python train.py --vocab_size=1024 --norm="layernorm" --norm_place="pre" --positions="learned" --parallel_block=false --init="orth" --init_std_qkv=0.0372 --lr_mult_qkv=0.5 --lr_head=0.0092 --decay_shape="linear" --train_tokens=268300000
Each number is 200 + 40 x the weight over the matrix's rms, rounded and kept within 0 to 999. Layers, rows and columns count from 0.

# down: layer 10 MLP down (transposed), 768x192, rms 0.189, rows 592-609, columns 0-191
# up: layer 10 MLP up, 768x192, rms 0.184, rows 593-610, columns 0-191
down592,206,219,199,247,170,207,183,192,238,245,172,177,215,194,249,121,195,219,185,278,234,222,163,283,117,227,212,160,230,286,188,171,127,196,250,232,203,236,270,203,208,135,160,270,245,265,238,222,179,113,250,151,303,142,157,170,211,230,216,241,209,247,178,130,237,189,209,198,302,220,167,181,186,192,203,152,269,220,231,182,185,237,197,130,159,147,184,247,261,200,185,245,155,189,209,229,230,181,166,226,204,198,253,171,263,224,218,233,217,156,204,168,170,189,175,208,116,174,132,162,184,128,239,166,274,216,193,143,166,235,213,226,142,159,105,236,253,224,274,178,227,179,213,301,223,157,216,172,122,131,290,176,273,178,183,155,174,174,253,162,187,173,225,204,191,221,201,160,219,178,171,214,180,249,191,247,185,176,257,174,200,257,164,194,68,284,230,265,124,317,229,233
up593,207,271,175,211,160,232,201,178,276,185,235,218,194,241,222,245,173,200,198,216,189,172,235,142,148,198,190,163,206,280,225,139,195,256,230,131,100,277,233,204,210,242,151,214,244,287,133,191,240,196,157,214,187,202,160,195,266,226,209,205,172,228,230,235,174,225,224,161,140,249,232,194,193,189,258,219,173,170,235,235,238,171,240,216,258,227,189,112,197,254,164,153,182,159,244,174,220,202,182,169,120,194,188,174,192,138,197,173,218,154,152,170,205,209,183,248,171,229,217,252,267,162,254,238,201,188,208,221,176,232,193,208,217,170,141,199,260,169,194,174,232,193,222,202,261,259,211,235,172,223,225,150,226,202,179,174,239,225,165,144,194,232,228,278,192,216,212,231,221,207,233,216,167,178,238,191,206,249,130,231,249,156,238,245,182,230,179,231,166,204,168,161
down593,262,170,135,190,170,214,218,265,241,216,243,265,267,132,138,230,278,229,261,261,173,246,149,324,182,267,234,213,211,215,163,214,181,199,187,225,168,178,199,233,232,240,222,217,224,145,203,146,206,213,190,211,167,224,209,162,139,199,164,194,182,252,179,181,186,173,227,149,188,194,157,206,260,146,150,191,220,127,181,230,204,259,205,227,243,158,161,253,176,184,189,156,145,214,218,203,201,188,172,216,134,214,240,153,217,237,187,288,214,180,176,205,198,214,210,185,158,192,176,143,120,224,240,172,221,240,246,129,164,163,205,244,221,179,272,158,147,299,183,180,261,216,168,171,183,167,184,221,188,195,230,221,202,227,153,149,164,227,159,242,141,187,162,198,184,222,198,119,130,158,149,222,224,222,211,204,152,259,232,195,210,228,206,234,143,244,239,225,121,226,207,218
up594,197,157,139,112,180,180,126,257,164,200,115,218,276,173,212,159,165,215,135,169,285,162,218,172,168,212,155,245,171,214,167,127,152,198,252,237,155,147,278,251,206,219,227,156,234,156,178,240,220,196,174,224,239,198,202,183,138,217,201,186,198,236,181,221,208,206,159,180,139,237,165,171,146,247,241,216,217,152,150,200,237,247,177,106,242,224,299,207,200,223,197,105,141,230,221,225,278,267,193,128,212,205,156,197,216,220,240,226,128,189,223,121,173,168,225,195,163,213,266,216,186,210,184,171,208,224,171,181,195,189,183,161,229,214,83,191,292,241,147,188,239,184,187,179,235,245,225,177,180,220,209,84,195,226,134,156,127,211,178,202,183,174,178,143,181,218,177,167,189,241,175,256,135,211,211,180,232,197,190,161,129,139,205,229,166,311,193,141,191,198,212,231
down594,310,147,255,191,194,211,186,228,164,248,151,182,157,158,192,152,199,263,262,215,173,163,185,241,163,290,166,168,168,218,243,149,220,146,194,225,158,146,235,213,154,234,314,159,155,180,282,202,235,274,194,212,233,165,153,176,208,204,186,152,179,178,186,234,196,148,182,175,189,239,223,172,161,284,214,197,176,203,170,223,234,174,179,250,220,203,227,199,195,283,160,113,202,186,189,225,224,234,171,124,167,192,206,211,207,230,180,210,132,189,246,163,240,191,255,220,136,216,125,195,166,119,214,209,211,221,184,228,255,220,217,290,177,129,191,198,176,272,196,167,279,236,136,246,232,195,176,141,163,78,184,225,200,220,146,193,85,221,273,202,177,205,298,259,186,202,218,254,198,203,209,189,145,163,175,185,194,162,219,305,212,249,267,196,177,238,193,106,252,167,236,192
up595,200,251,207,226,174,209,157,195,207,224,166,190,216,181,259,155,77,170,240,195,231,169,208,187,145,166,177,145,166,193,179,210,162,242,216,176,153,216,221,186,260,196,249,223,196,238,184,234,213,185,194,185,184,218,269,150,224,187,186,197,178,166,226,253,200,211,129,220,203,206,173,206,180,181,219,270,169,115,200,225,207,164,258,172,223,132,187,227,185,213,160,207,207,143,189,160,163,193,277,227,146,207,187,196,214,225,214,160,152,227,313,212,273,173,164,220,188,251,143,209,180,209,183,240,120,213,179,152,229,204,248,192,214,138,170,180,210,280,208,220,181,235,174,253,202,185,204,184,207,185,183,171,122,128,257,186,167,310,122,267,206,225,265,207,174,131,180,258,253,217,230,176,206,157,256,218,169,174,211,219,171,166,226,246,135,234,144,190,170,236,207,139
down595,205,184,178,231,215,164,219,199,284,138,209,238,168,176,226,157,226,176,164,159,140,220,222,230,191,202,260,214,201,198,144,226,218,188,211,196,200,219,198,285,127,200,144,263,168,186,224,205,184,178,215,143,184,176,258,188,169,264,117,191,117,126,155,136,209,244,221,208,196,196,260,178,155,176,231,157,189,241,291,175,186,234,223,218,217,217,165,163,228,185,208,252,177,216,150,208,235,137,232,192,227,143,181,176,155,222,222,284,216,189,215,198,213,221,316,198,252,201,175,186,154,214,139,216,125,174,195,192,249,102,207,194,226,284,187,212,173,218,156,193,191,116,227,262,196,209,166,231,165,206,160,201,185,123,232,265,181,195,252,180,216,241,115,176,207,206,210,162,222,209,223,237,219,158,180,202,207,223,132,165,197,174,160,246,151,221,207,226,170,243,172,164
up596,196,192,190,147,226,214,261,128,172,153,162,223,127,209,242,134,187,213,168,140,203,193,183,187,200,187,146,260,151,125,238,181,174,217,212,194,134,211,198,151,291,265,172,161,229,172,209,212,236,220,200,197,206,172,156,143,217,191,239,204,162,261,262,186,235,248,212,155,169,246,220,171,240,215,135,194,257,189,298,186,147,214,178,169,213,221,183,192,211,224,210,225,143,267,166,282,168,144,156,196,183,216,138,220,194,242,230,242,142,148,271,173,235,166,273,134,191,206,148,200,258,189,180,177,197,272,196,234,247,155,184,164,238,235,238,143,209,178,168,247,197,190,194,193,221,179,227,145,173,211,167,131,225,191,268,109,241,149,262,187,181,270,157,220,245,129,230,197,225,228,180,221,199,135,202,230,209,216,223,228,250,203,180,78,261,205,165,194,222,104,195,203
down596,197,141,233,206,207,220,177,184,242,140,187,172,154,206,223,166,187,191,230,172,191,162,147,229,216,243,186,222,256,224,217,257,219,124,197,266,224,236,189,180,282,159,169,151,197,204,176,193,200,192,122,203,165,171,223,204,203,149,152,231,205,183,252,239,303,218,193,212,153,200,156,234,223,212,131,160,248,180,208,226,203,276,183,156,229,154,215,181,219,195,229,202,298,246,122,246,206,204,155,278,212,230,195,227,170,182,192,192,175,181,206,174,197,192,208,108,271,205,182,213,129,214,205,187,193,199,246,168,173,195,264,134,217,178,193,215,184,204,136,171,174,193,203,182,179,225,240,218,231,151,188,207,223,172,208,233,232,220,175,140,201,157,256,210,181,191,178,214,200,157,203,174,198,146,132,135,226,175,194,132,147,155,177,235,191,187,214,272,223,171,161,209
up597,170,207,214,192,142,262,178,188,111,170,173,206,238,243,289,241,243,188,181,224,156,240,213,237,185,191,193,201,220,195,167,274,255,222,158,154,255,279,139,247,163,239,255,248,170,227,167,186,232,202,210,179,267,166,224,163,210,218,206,217,283,260,191,192,137,208,174,233,277,207,195,228,267,203,213,161,187,245,261,174,108,192,200,270,107,176,185,230,229,239,197,215,159,190,216,218,173,125,243,143,204,236,182,183,141,158,209,228,167,172,207,266,208,189,185,251,166,242,145,230,212,215,118,204,210,177,192,243,203,183,195,218,203,207,244,237,229,208,194,176,187,170,224,145,233,270,193,227,197,210,176,208,199,190,183,224,192,200,230,251,148,142,223,152,184,244,223,125,197,219,259,200,196,213,143,215,188,245,183,233,122,217,220,271,134,127,205,251,237,203,231,206
down597,276,231,115,208,119,196,142,190,242,184,238,168,185,177,215,192,183,193,230,242,218,152,204,188,195,135,235,207,171,182,124,207,185,221,183,217,201,196,197,148,239,172,221,182,190,219,193,232,202,230,131,189,190,262,148,215,139,189,208,140,146,201,196,187,158,261,192,207,255,175,166,182,193,201,170,227,177,222,170,144,155,130,206,231,159,198,170,213,195,227,188,178,208,185,196,210,194,161,228,212,182,226,151,233,251,220,263,234,151,240,204,140,180,179,178,187,177,218,121,148,196,204,155,212,204,198,180,140,202,269,176,194,170,218,199,237,150,178,180,247,227,207,162,220,195,162,158,201,148,203,134,199,225,165,223,192,269,153,192,216,189,167,213,241,208,212,168,164,199,227,244,209,197,189,185,158,223,204,211,177,247,160,223,323,205,172,180,228,213,241,238,200
up598,160,163,194,183,152,303,167,217,246,201,153,164,191,197,264,213,285,182,178,245,266,265,145,258,212,222,180,184,202,169,186,201,185,209,184,161,142,182,133,146,184,138,238,180,172,217,197,178,208,210,212,191,206,95,210,224,239,213,131,210,207,207,226,165,179,187,166,139,201,193,233,212,266,284,182,195,202,256,155,237,243,192,209,175,201,195,201,156,207,182,215,193,198,247,157,192,198,230,166,232,259,227,152,173,217,223,248,247,165,248,217,156,186,144,233,209,206,153,199,185,142,164,152,195,195,206,225,122,208,255,155,234,230,162,118,233,238,205,212,164,225,149,279,247,183,180,197,208,178,193,257,152,202,215,227,186,227,217,184,225,247,239,162,162,204,243,220,213,225,272,203,174,222,243,166,172,138,186,231,143,91,120,153,230,278,159,187,181,185,211,164,118
down598,190,198,221,223,229,132,163,218,207,195,240,181,175,226,176,182,237,250,226,211,213,97,221,172,218,205,214,219,174,263,246,171,213,190,242,178,199,161,231,243,150,146,215,218,276,229,163,252,246,201,166,212,185,279,223,222,140,197,265,127,160,170,237,229,218,225,218,177,217,187,143,191,133,132,149,244,280,170,233,157,240,155,206,143,169,189,198,204,221,157,241,187,185,190,190,210,226,188,269,200,238,221,216,177,164,249,175,154,180,203,199,162,189,176,167,213,176,200,184,212,179,213,177,187,177,152,251,264,220,199,245,199,180,227,205,238,164,220,203,185,206,270,201,133,121,205,194,214,232,200,173,196,230,145,262,198,145,289,212,186,142,203,282,168,217,164,181,179,177,121,244,237,179,240,205,253,180,98,139,246,237,192,242,236,99,284,215,183,229,273,237,189
up599,182,212,193,179,169,236,138,240,254,149,213,213,229,173,175,148,169,199,255,201,267,227,189,273,173,211,232,201,251,172,156,195,240,200,193,214,128,181,141,133,138,208,230,151,165,200,170,158,186,153,217,199,231,170,186,185,262,158,251,175,170,165,234,304,166,221,158,152,195,166,185,204,140,163,220,232,136,255,127,199,203,247,211,167,190,165,202,120,197,231,201,254,195,224,153,186,206,202,169,211,171,132,126,201,248,201,228,165,223,128,283,220,209,170,197,135,237,182,160,166,153,192,211,223,124,200,205,219,220,194,227,225,105,191,204,230,174,205,170,173,175,189,197,204,247,228,181,202,168,255,170,193,127,170,288,155,193,228,260,158,200,213,194,186,253,191,196,179,233,232,195,181,172,198,225,253,243,165,250,213,274,124,191,236,248,239,150,295,191,204,217,196
down599,195,117,252,218,185,170,286,253,186,178,239,277,218,191,297,220,225,192,205,229,167,179,203,136,262,179,204,193,223,247,191,218,189,220,216,200,188,231,137,134,173,247,201,200,241,269,283,163,200,201,203,123,282,183,248,235,216,188,209,135,236,295,146,162,204,213,189,210,184,226,229,234,235,238,153,199,182,144,201,234,236,214,188,156,202,288,198,206,162,128,170,168,234,212,256,201,261,224,139,115,143,212,229,241,236,177,150,193,194,175,178,137,222,230,192,155,230,244,199,174,221,196,208,177,232,198,250,218,156,163,254,222,183,236,138,191,218,150,199,155,221,177,210,206,245,183,170,228,168,132,218,195,300,244,208,176,238,209,159,235,210,218,149,202,165,205,181,227,219,164,187,188,182,166,237,193,256,161,212,160,112,193,134,174,206,97,214,191,57,178,208,245
up600,181,87,243,180,192,164,195,136,236,200,220,249,148,215,123,189,230,260,219,190,263,251,182,254,237,223,211,225,189,177,272,221,164,270,221,219,155,118,149,278,248,168,214,214,175,133,233,269,276,173,173,151,195,186,274,214,170,210,179,155,158,204,136,204,182,164,200,191,198,185,169,168,172,200,198,155,264,216,204,111,211,267,258,177,139,177,200,216,177,190,254,265,82,249,174,180,160,186,260,231,181,188,211,230,185,136,195,195,213,320,253,157,183,206,197,221,163,231,122,167,210,233,281,196,153,188,178,164,215,177,148,227,166,170,148,228,141,157,194,117,206,104,94,184,158,189,208,144,155,177,183,159,233,224,240,214,238,150,176,240,176,133,200,196,183,232,245,200,147,204,171,217,224,247,207,185,180,240,259,222,208,233,217,176,185,225,242,223,229,145,275,191
down600,217,212,192,163,180,190,213,220,250,220,243,230,233,238,151,197,191,179,220,140,156,209,200,189,242,114,119,190,219,178,177,204,267,252,200,229,215,236,190,176,185,202,209,136,174,149,184,203,121,171,177,196,172,180,183,309,159,223,188,158,152,186,222,203,167,147,249,204,160,189,201,230,225,208,243,201,181,269,152,212,213,206,225,171,255,198,201,159,232,250,153,132,145,203,234,221,137,156,270,185,240,167,249,187,239,220,124,152,276,160,195,190,292,173,78,226,198,193,193,185,193,249,182,198,164,229,147,155,152,175,232,238,208,156,256,187,168,250,213,162,214,156,161,232,242,178,231,133,257,129,220,226,147,218,189,148,171,198,150,174,191,174,206,230,248,214,209,188,171,214,168,258,236,256,216,225,190,240,222,222,198,255,234,298,250,206,198,204,173,159,88,184
up601,165,197,175,247,172,188,246,218,184,141,188,242,164,189,153,214,229,215,147,140,178,177,236,196,176,132,230,222,137,255,180,209,144,193,184,139,248,240,203,248,203,220,299,208,199,208,185,202,200,165,176,172,146,178,164,158,235,256,204,119,151,174,144,189,263,224,189,188,205,293,188,151,216,134,138,278,214,195,182,237,177,240,259,249,209,206,64,239,244,227,165,156,175,220,276,230,212,209,194,188,175,181,136,208,192,173,212,114,207,319,119,203,150,200,146,212,257,169,204,200,157,216,281,171,193,182,156,239,162,216,113,240,197,211,200,192,229,226,241,226,196,254,169,217,170,197,161,159,239,258,194,177,269,167,187,253,214,183,141,232,95,221,285,177,171,136,211,236,256,160,145,249,211,287,206,207,192,204,164,215,183,231,166,144,199,220,116,235,233,184,214,241
down601,99,205,147,183,211,268,153,266,233,236,274,187,247,200,191,176,174,247,215,165,260,167,279,161,174,174,228,193,161,222,115,154,251,222,170,217,163,260,235,150,265,268,211,265,211,237,191,200,151,138,216,184,128,222,179,164,230,178,175,181,178,160,221,250,162,239,224,204,204,172,173,136,179,244,163,277,173,208,164,228,111,236,121,157,245,181,175,210,205,139,211,198,168,152,196,131,242,131,201,144,104,252,232,175,143,213,206,219,210,236,209,222,215,239,160,217,209,185,225,241,122,269,253,173,305,199,139,307,127,228,191,195,220,242,196,144,182,195,163,156,151,230,200,270,195,203,169,153,222,273,208,128,178,257,177,214,212,126,235,251,136,201,254,195,148,133,249,190,195,226,136,203,156,219,231,234,129,160,206,227,168,199,162,92,187,227,135,265,213,210,196,223
up602,199,98,282,160,205,241,242,199,191,252,205,214,180,215,171,207,235,260,142,205,211,181,246,181,253,183,214,242,284,224,280,201,255,259,189,141,242,175,220,278,219,204,178,213,238,161,178,198,119,313,158,221,263,206,203,212,231,150,170,249,238,211,238,173,172,256,204,210,191,151,188,214,178,218,112,150,175,154,203,159,234,179,200,217,110,264,229,208,164,221,183,214,205,179,184,138,209,254,290,223,194,224,102,213,124,225,180,206,217,250,132,189,180,209,201,233,168,248,230,202,107,254,182,175,149,193,236,205,133,200,194,247,241,166,303,149,220,230,134,176,211,145,201,220,179,172,220,211,172,145,150,207,168,143,231,161,198,205,160,225,209,235,248,178,171,243,200,193,154,170,181,220,204,155,98,138,208,180,168,240,170,171,146,184,171,257,270,204,214,179,188,164
down602,210,205,230,166,155,226,163,189,262,254,208,180,206,195,201,264,159,178,158,156,209,229,154,203,268,246,240,257,160,186,231,242,202,226,230,215,221,218,251,199,155,212,197,162,275,230,193,179,250,211,170,214,103,235,225,120,166,187,162,203,118,144,187,243,188,221,140,139,183,193,218,189,194,190,176,214,153,247,156,214,173,160,172,223,215,140,230,241,186,193,212,203,214,152,182,143,193,258,226,232,174,190,214,132,245,259,295,143,136,173,218,185,177,201,205,238,199,230,214,191,214,191,99,155,173,256,219,248,173,215,213,164,220,253,159,213,148,278,212,109,238,174,259,167,293,308,161,183,282,183,213,185,225,198,251,176,173,217,186,197,228,251,254,230,209,269,121,172,208,169,213,224,264,185,232,185,253,108,204,217,230,147,257,201,272,198,183,238,145,187,224,225
up603,213,169,162,201,211,264,210,203,209,271,198,170,207,182,190,80,226,182,200,259,266,213,204,162,273,226,219,228,173,189,218,201,201,241,221,144,202,240,202,231,200,123,197,224,278,232,227,122,187,193,120,220,118,229,195,207,180,221,187,249,194,305,156,220,247,182,241,201,191,193,220,119,191,162,162,175,217,166,267,200,225,218,225,215,240,304,155,192,210,185,185,126,195,222,201,260,231,229,231,223,201,211,200,248,263,187,192,187,191,208,203,218,210,205,216,201,182,274,137,238,235,180,238,243,173,184,176,243,143,152,185,280,224,272,225,164,231,207,117,231,227,170,182,197,119,204,165,160,176,298,190,177,252,230,160,140,157,184,262,176,268,268,212,260,162,213,214,137,91,208,149,214,192,216,138,161,229,219,246,265,257,234,243,144,255,203,142,189,206,169,222,238
down603,199,188,203,154,132,216,179,130,247,185,186,193,191,163,278,224,219,170,171,211,265,196,221,178,236,212,164,199,133,239,201,131,227,197,162,175,212,161,299,226,170,200,184,241,243,226,234,232,189,281,191,192,230,155,165,173,268,168,228,204,147,206,202,226,114,227,238,226,222,228,184,240,233,215,279,190,139,189,137,146,217,198,285,141,193,206,176,253,226,170,174,189,155,179,154,154,172,270,212,222,135,209,208,204,176,218,305,181,217,153,203,118,131,209,267,265,230,200,222,166,182,157,276,235,144,197,233,202,169,212,223,175,237,132,215,239,253,188,143,178,240,208,157,218,147,231,237,240,177,168,226,194,245,235,245,193,232,155,145,238,216,176,115,189,234,174,165,276,117,143,204,177,110,206,266,159,128,225,225,218,219,179,219,225,165,125,233,264,236,237,281,198
up604,151,175,129,197,223,207,223,159,161,172,135,185,232,210,201,234,159,223,240,250,175,173,206,192,146,255,227,237,250,174,178,209,251,260,172,234,200,190,212,221,201,261,116,196,206,160,200,238,209,132,273,184,191,167,252,125,215,197,191,239,182,181,197,199,231,236,182,228,212,259,237,261,238,147,138,177,129,174,185,225,235,270,226,183,193,163,240,179,204,238,217,191,193,183,246,133,236,238,273,215,215,156,246,186,232,143,202,175,268,146,132,216,178,84,228,282,174,255,116,168,235,195,152,207,199,229,161,142,182,195,158,213,240,224,208,151,165,232,235,240,203,170,197,228,261,270,238,158,184,190,177,226,246,231,236,118,215,190,210,144,212,162,185,191,190,149,228,166,241,190,246,184,162,182,207,212,139,165,189,201,244,190,145,225,182,187,207,136,243,167,170,167
down604,259,215,198,179,235,207,178,235,249,212,161,200,188,224,175,118,188,191,206,232,147,135,201,221,225,222,136,204,192,161,263,196,275,143,159,218,216,157,105,119,227,167,104,206,169,209,197,256,227,277,206,215,168,203,185,212,136,246,150,199,227,149,207,146,210,214,156,212,193,211,248,245,162,156,157,219,226,271,178,179,247,199,246,156,148,240,205,184,174,238,141,220,159,182,160,212,195,211,135,193,191,229,252,255,259,153,190,197,174,295,210,200,112,178,177,208,152,223,153,174,200,267,161,203,238,180,193,264,204,181,195,273,198,211,150,239,208,244,149,195,165,244,210,206,148,159,145,211,174,198,235,234,122,224,177,155,238,250,150,178,266,258,224,244,295,256,165,168,193,272,178,279,247,246,200,168,115,239,153,176,225,145,205,192,221,190,140,238,139,193,195,229
up605,311,142,131,223,159,210,171,217,215,192,216,150,172,112,214,193,264,195,213,216,184,194,132,194,224,163,155,188,206,139,197,251,151,210,149,206,239,206,157,132,221,217,334,239,199,288,128,194,253,267,252,182,185,221,216,230,249,209,227,254,191,179,221,182,166,162,213,240,169,259,233,137,238,215,215,244,230,180,242,213,180,255,253,158,196,235,162,203,160,261,165,245,207,217,225,195,177,163,187,252,172,235,136,217,247,156,136,155,149,236,197,197,182,178,229,217,194,237,182,262,200,263,151,207,222,187,204,168,215,241,207,246,203,191,189,271,155,222,214,195,219,182,216,192,137,203,200,244,158,209,132,223,174,214,155,208,184,207,159,243,177,109,170,221,249,144,200,190,230,220,233,209,125,148,184,179,185,225,239,179,156,260,143,212,262,190,228,99,127,190,273,180
down605,285,304,158,204,198,198,177,284,208,223,100,200,238,223,252,241,194,154,219,158,165,210,254,225,149,243,193,182,181,134,182,197,201,207,193,235,141,204,200,166,181,230,244,179,228,270,202,175,239,170,238,245,116,138,179,180,231,202,168,144,203,127,181,165,205,221,152,194,277,209,211,115,322,150,198,269,280,154,168,205,191,205,186,296,270,215,194,188,191,284,143,140,198,162,180,204,303,218,213,248,208,255,227,261,235,227,208,226,189,187,214,208,129,271,236,196,207,225,241,247,239,190,140,183,153,168,213,235,147,112,170,186,251,105,200,149,215,136,158,256,214,138,159,155,197,195,159,248,177,213,180,215,155,250,282,226,173,160,191,190,218,142,218,176,202,169,176,149,171,179,229,177,223,201,237,204,192,168,234,220,244,213,176,231,214,199,295,240,224,228,178,225
up606,178,195,124,146,201,198,290,164,254,247,170,292,285,188,260,193,148,199,220,264,217,242,196,202,217,187,145,207,203,188,170,177,172,223,237,221,265,119,229,247,180,179,213,143,193,167,140,158,169,186,207,184,180,253,155,288,157,171,222,220,139,213,225,191,263,192,198,198,216,110,206,268,160,127,248,200,157,227,242,127,211,174,164,202,197,174,261,257,169,181,233,181,224,244,138,164,218,238,243,191,183,182,165,221,155,147,199,189,165,196,172,246,97,125,201,269,239,196,196,164,218,147,278,274,132,179,179,196,172,150,147,203,226,151,169,230,292,226,198,138,177,109,168,164,192,213,248,187,178,245,207,273,209,218,306,175,194,164,187,148,216,222,146,246,215,205,199,172,172,217,301,155,228,246,246,255,172,182,240,201,178,139,231,174,214,188,141,202,170,179,173,169
down606,176,236,105,143,208,227,224,210,169,122,117,209,212,201,207,170,162,249,157,160,253,178,218,185,246,225,158,255,168,203,148,160,201,155,175,137,114,137,204,191,154,222,94,197,182,159,151,236,231,125,307,198,199,175,193,217,142,214,196,176,160,183,273,171,222,145,199,261,166,271,209,188,247,179,208,173,203,241,242,197,149,217,220,222,244,218,262,166,293,165,120,173,207,247,169,149,219,216,156,117,196,158,127,197,204,213,171,167,176,226,221,170,197,200,129,225,213,257,211,316,251,268,229,192,254,136,214,247,198,201,164,248,181,253,207,205,259,203,203,176,194,149,212,272,183,170,224,225,246,225,142,218,193,201,217,190,191,169,136,200,199,154,189,156,233,163,195,138,171,187,176,198,205,282,214,196,130,258,203,222,206,162,205,209,195,219,214,305,234,239,269,195
up607,214,225,137,229,229,205,192,181,225,160,203,146,188,222,167,209,199,215,229,185,224,220,175,188,202,242,189,225,144,235,226,206,211,177,215,171,234,204,263,195,234,210,154,224,135,239,215,199,293,177,200,186,246,208,213,297,207,188,210,195,270,191,230,260,207,134,242,225,141,167,191,108,251,194,120,244,187,164,191,182,169,119,186,234,236,186,127,163,256,201,170,257,214,241,200,133,158,233,195,268,200,207,192,229,190,192,244,189,205,197,234,207,210,215,169,237,190,200,184,172,174,239,161,169,171,143,173,222,80,158,199,246,145,144,267,148,198,243,205,304,213,160,207,194,127,194,211,228,193,217,138,202,96,255,201,139,164,212,171,230,205,203,178,140,162,253,181,275,145,206,169,191,269,230,207,192,169,247,163,208,225,197,218,207,210,155,196,193,219,157,143,209
down607,133,138,273,137,207,218,160,232,216,181,181,194,142,251,98,222,255,174,161,244,193,200,190,238,146,155,192,174,157,159,181,182,78,166,130,202,105,156,241,146,189,214,196,257,210,205,184,147,251,152,248,207,135,146,202,163,165,189,213,205,246,199,122,255,170,195,165,207,219,255,194,188,171,188,224,253,215,130,197,155,211,230,144,212,265,212,178,245,172,237,199,164,230,234,199,272,206,194,281,193,221,251,197,159,152,111,177,199,214,141,220,194,237,211,229,268,223,165,200,182,240,259,191,163,183,236,216,223,197,249,152,177,217,227,231,306,179,176,180,185,193,187,126,189,278,178,168,155,202,213,238,221,170,229,197,157,227,227,133,192,174,193,270,250,164,244,122,204,263,238,224,238,188,185,186,128,183,195,215,197,231,173,188,182,223,224,180,208,150,187,227,185
up608,169,178,196,197,182,255,193,191,162,232,165,205,172,194,313,178,125,246,232,111,181,199,270,172,184,232,163,176,226,175,201,173,236,231,234,202,188,201,154,246,185,186,166,238,279,265,224,193,139,228,255,198,190,183,122,194,272,163,215,134,217,150,196,191,228,211,186,151,227,172,106,198,139,227,162,221,222,233,164,211,141,220,122,196,172,156,157,144,175,277,146,251,193,200,218,167,245,197,197,203,208,250,143,190,203,209,168,146,162,208,261,160,239,174,212,253,239,160,283,173,192,255,146,158,193,184,209,198,238,205,225,172,271,247,276,121,222,251,202,253,217,162,274,200,185,193,228,221,175,179,233,243,281,199,178,194,191,153,253,178,148,263,176,204,191,215,170,279,172,188,180,214,183,153,176,191,149,205,98,196,220,186,175,251,207,209,185,181,216,230,187,180
down608,236,175,205,200,223,132,198,158,212,149,185,157,178,140,259,151,213,188,185,140,199,233,193,199,164,176,246,166,231,220,229,194,192,164,90,154,212,172,257,269,178,209,207,241,221,197,171,154,130,213,187,251,195,225,158,213,225,149,212,143,208,175,225,262,151,221,233,121,217,191,276,178,202,186,166,260,182,238,216,164,167,264,258,217,280,232,234,186,177,263,224,222,146,219,151,209,278,155,194,120,227,146,190,215,233,188,230,144,234,177,194,204,188,280,174,151,191,200,263,140,301,158,181,174,158,233,201,225,207,170,208,256,222,212,210,183,193,197,277,178,260,187,155,231,205,206,179,262,115,225,161,207,200,201,183,182,171,191,188,278,148,151,155,156,209,269,128,195,135,93,205,178,207,207,164,217,194,218,249,207,242,255,169,157,120,194,175,210,174,274,293,213
up609,210,195,110,274,131,189,202,123,251,247,84,239,208,242,187,221,218,170,175,177,228,197,148,204,134,285,194,195,246,178,241,249,182,133,226,183,180,174,184,159,221,251,173,220,237,219,186,197,206,196,203,223,241,198,84,308,169,188,199,116,169,250,250,302,194,239,178,194,158,164,185,179,149,197,222,198,167,127,197,183,205,190,189,215,155,215,260,161,268,249,223,242,199,215,160,197,213,184,203,178,244,120,238,183,142,275,255,118,233,268,167,167,243,165,190,153,187,181,159,240,224,234,178,188,138,204,189,247,236,235,166,243,136,264,261,194,172,166,212,188,150,128,189,222,194,202,173,241,188,158,198,174,237,266,212,155,224,234,202,169,218,239,197,230,185,171,223,175,196,252,255,239,106,152,205,156,209,153,221,265,166,189,257,196,269,196,186,223,90,106,239,172
down609,112,203,211,232,162,190,185,174,206,191,171,243,130,208,225,152,141,207,189,123,221,283,161,196,228,281,203,175,175,242,206,151,218,218,162,243,169,138,193,234,251,158,199,202,201,219,195,218,166,173,195,206,219,273,151,234,244,176,245,181,202,219,198,124,245,143,226,174,271,97,228,194,269,201,194,178,223,248,252,142,145,118,192,332,219,177,167,199,239,229,169,130,98,167,239,220,208,230,236,221,155,230,165,175,188,185,154,231,221,190,203,288,174,151,199,225,241,269,138,232,166,167,276,174,130,234,188,231,182,198,187,169,169,246,115,276,201,190,230,201,173,240,162,229,183,182,218,169,183,206,197,284,213,231,207,131,226,200,176,291,148,171,194,220,138,203,245,329,200,157,169,172,153,213,158,146,208,184,239,278,131,182,191,155,129,127,199,225,200,247,175,175
up610,213,171,228,147,169,229,210,201,222,223,266,191,154,239,243,222,231,194,198,196,203,206,105,180,245,261,203,174,205,174,213,209,199,165,240,194,262,183,141,266,213,235,196,207,175,242,188,229,219,159,220,158,268,161,176,264,242,170,268,246,243,178,216,161,167,308,332,213,178,190,207,244,214,61,205,207,179,140,238,220,165,166,190,273,203,171,208,130,214,159,247,268,155,214,240,187,108,173,236,197,200,193,227,228,196,192,182,243,158,181,174,216,164,183,163,173,256,249,253,242,114,202,145,215,194,186,140,203,173,187,181,234,247,227,175,169,210,255,221,178,166,188,203,152,238,204,251,239,200,121,233,162,277,192,162,161,192,201,202,178,171,181,179,220,183,179,166,222,185,182,194,270,189,190,159,183,183,201,157,231,195,239,221,218,190,317,184,187,137,198,195,195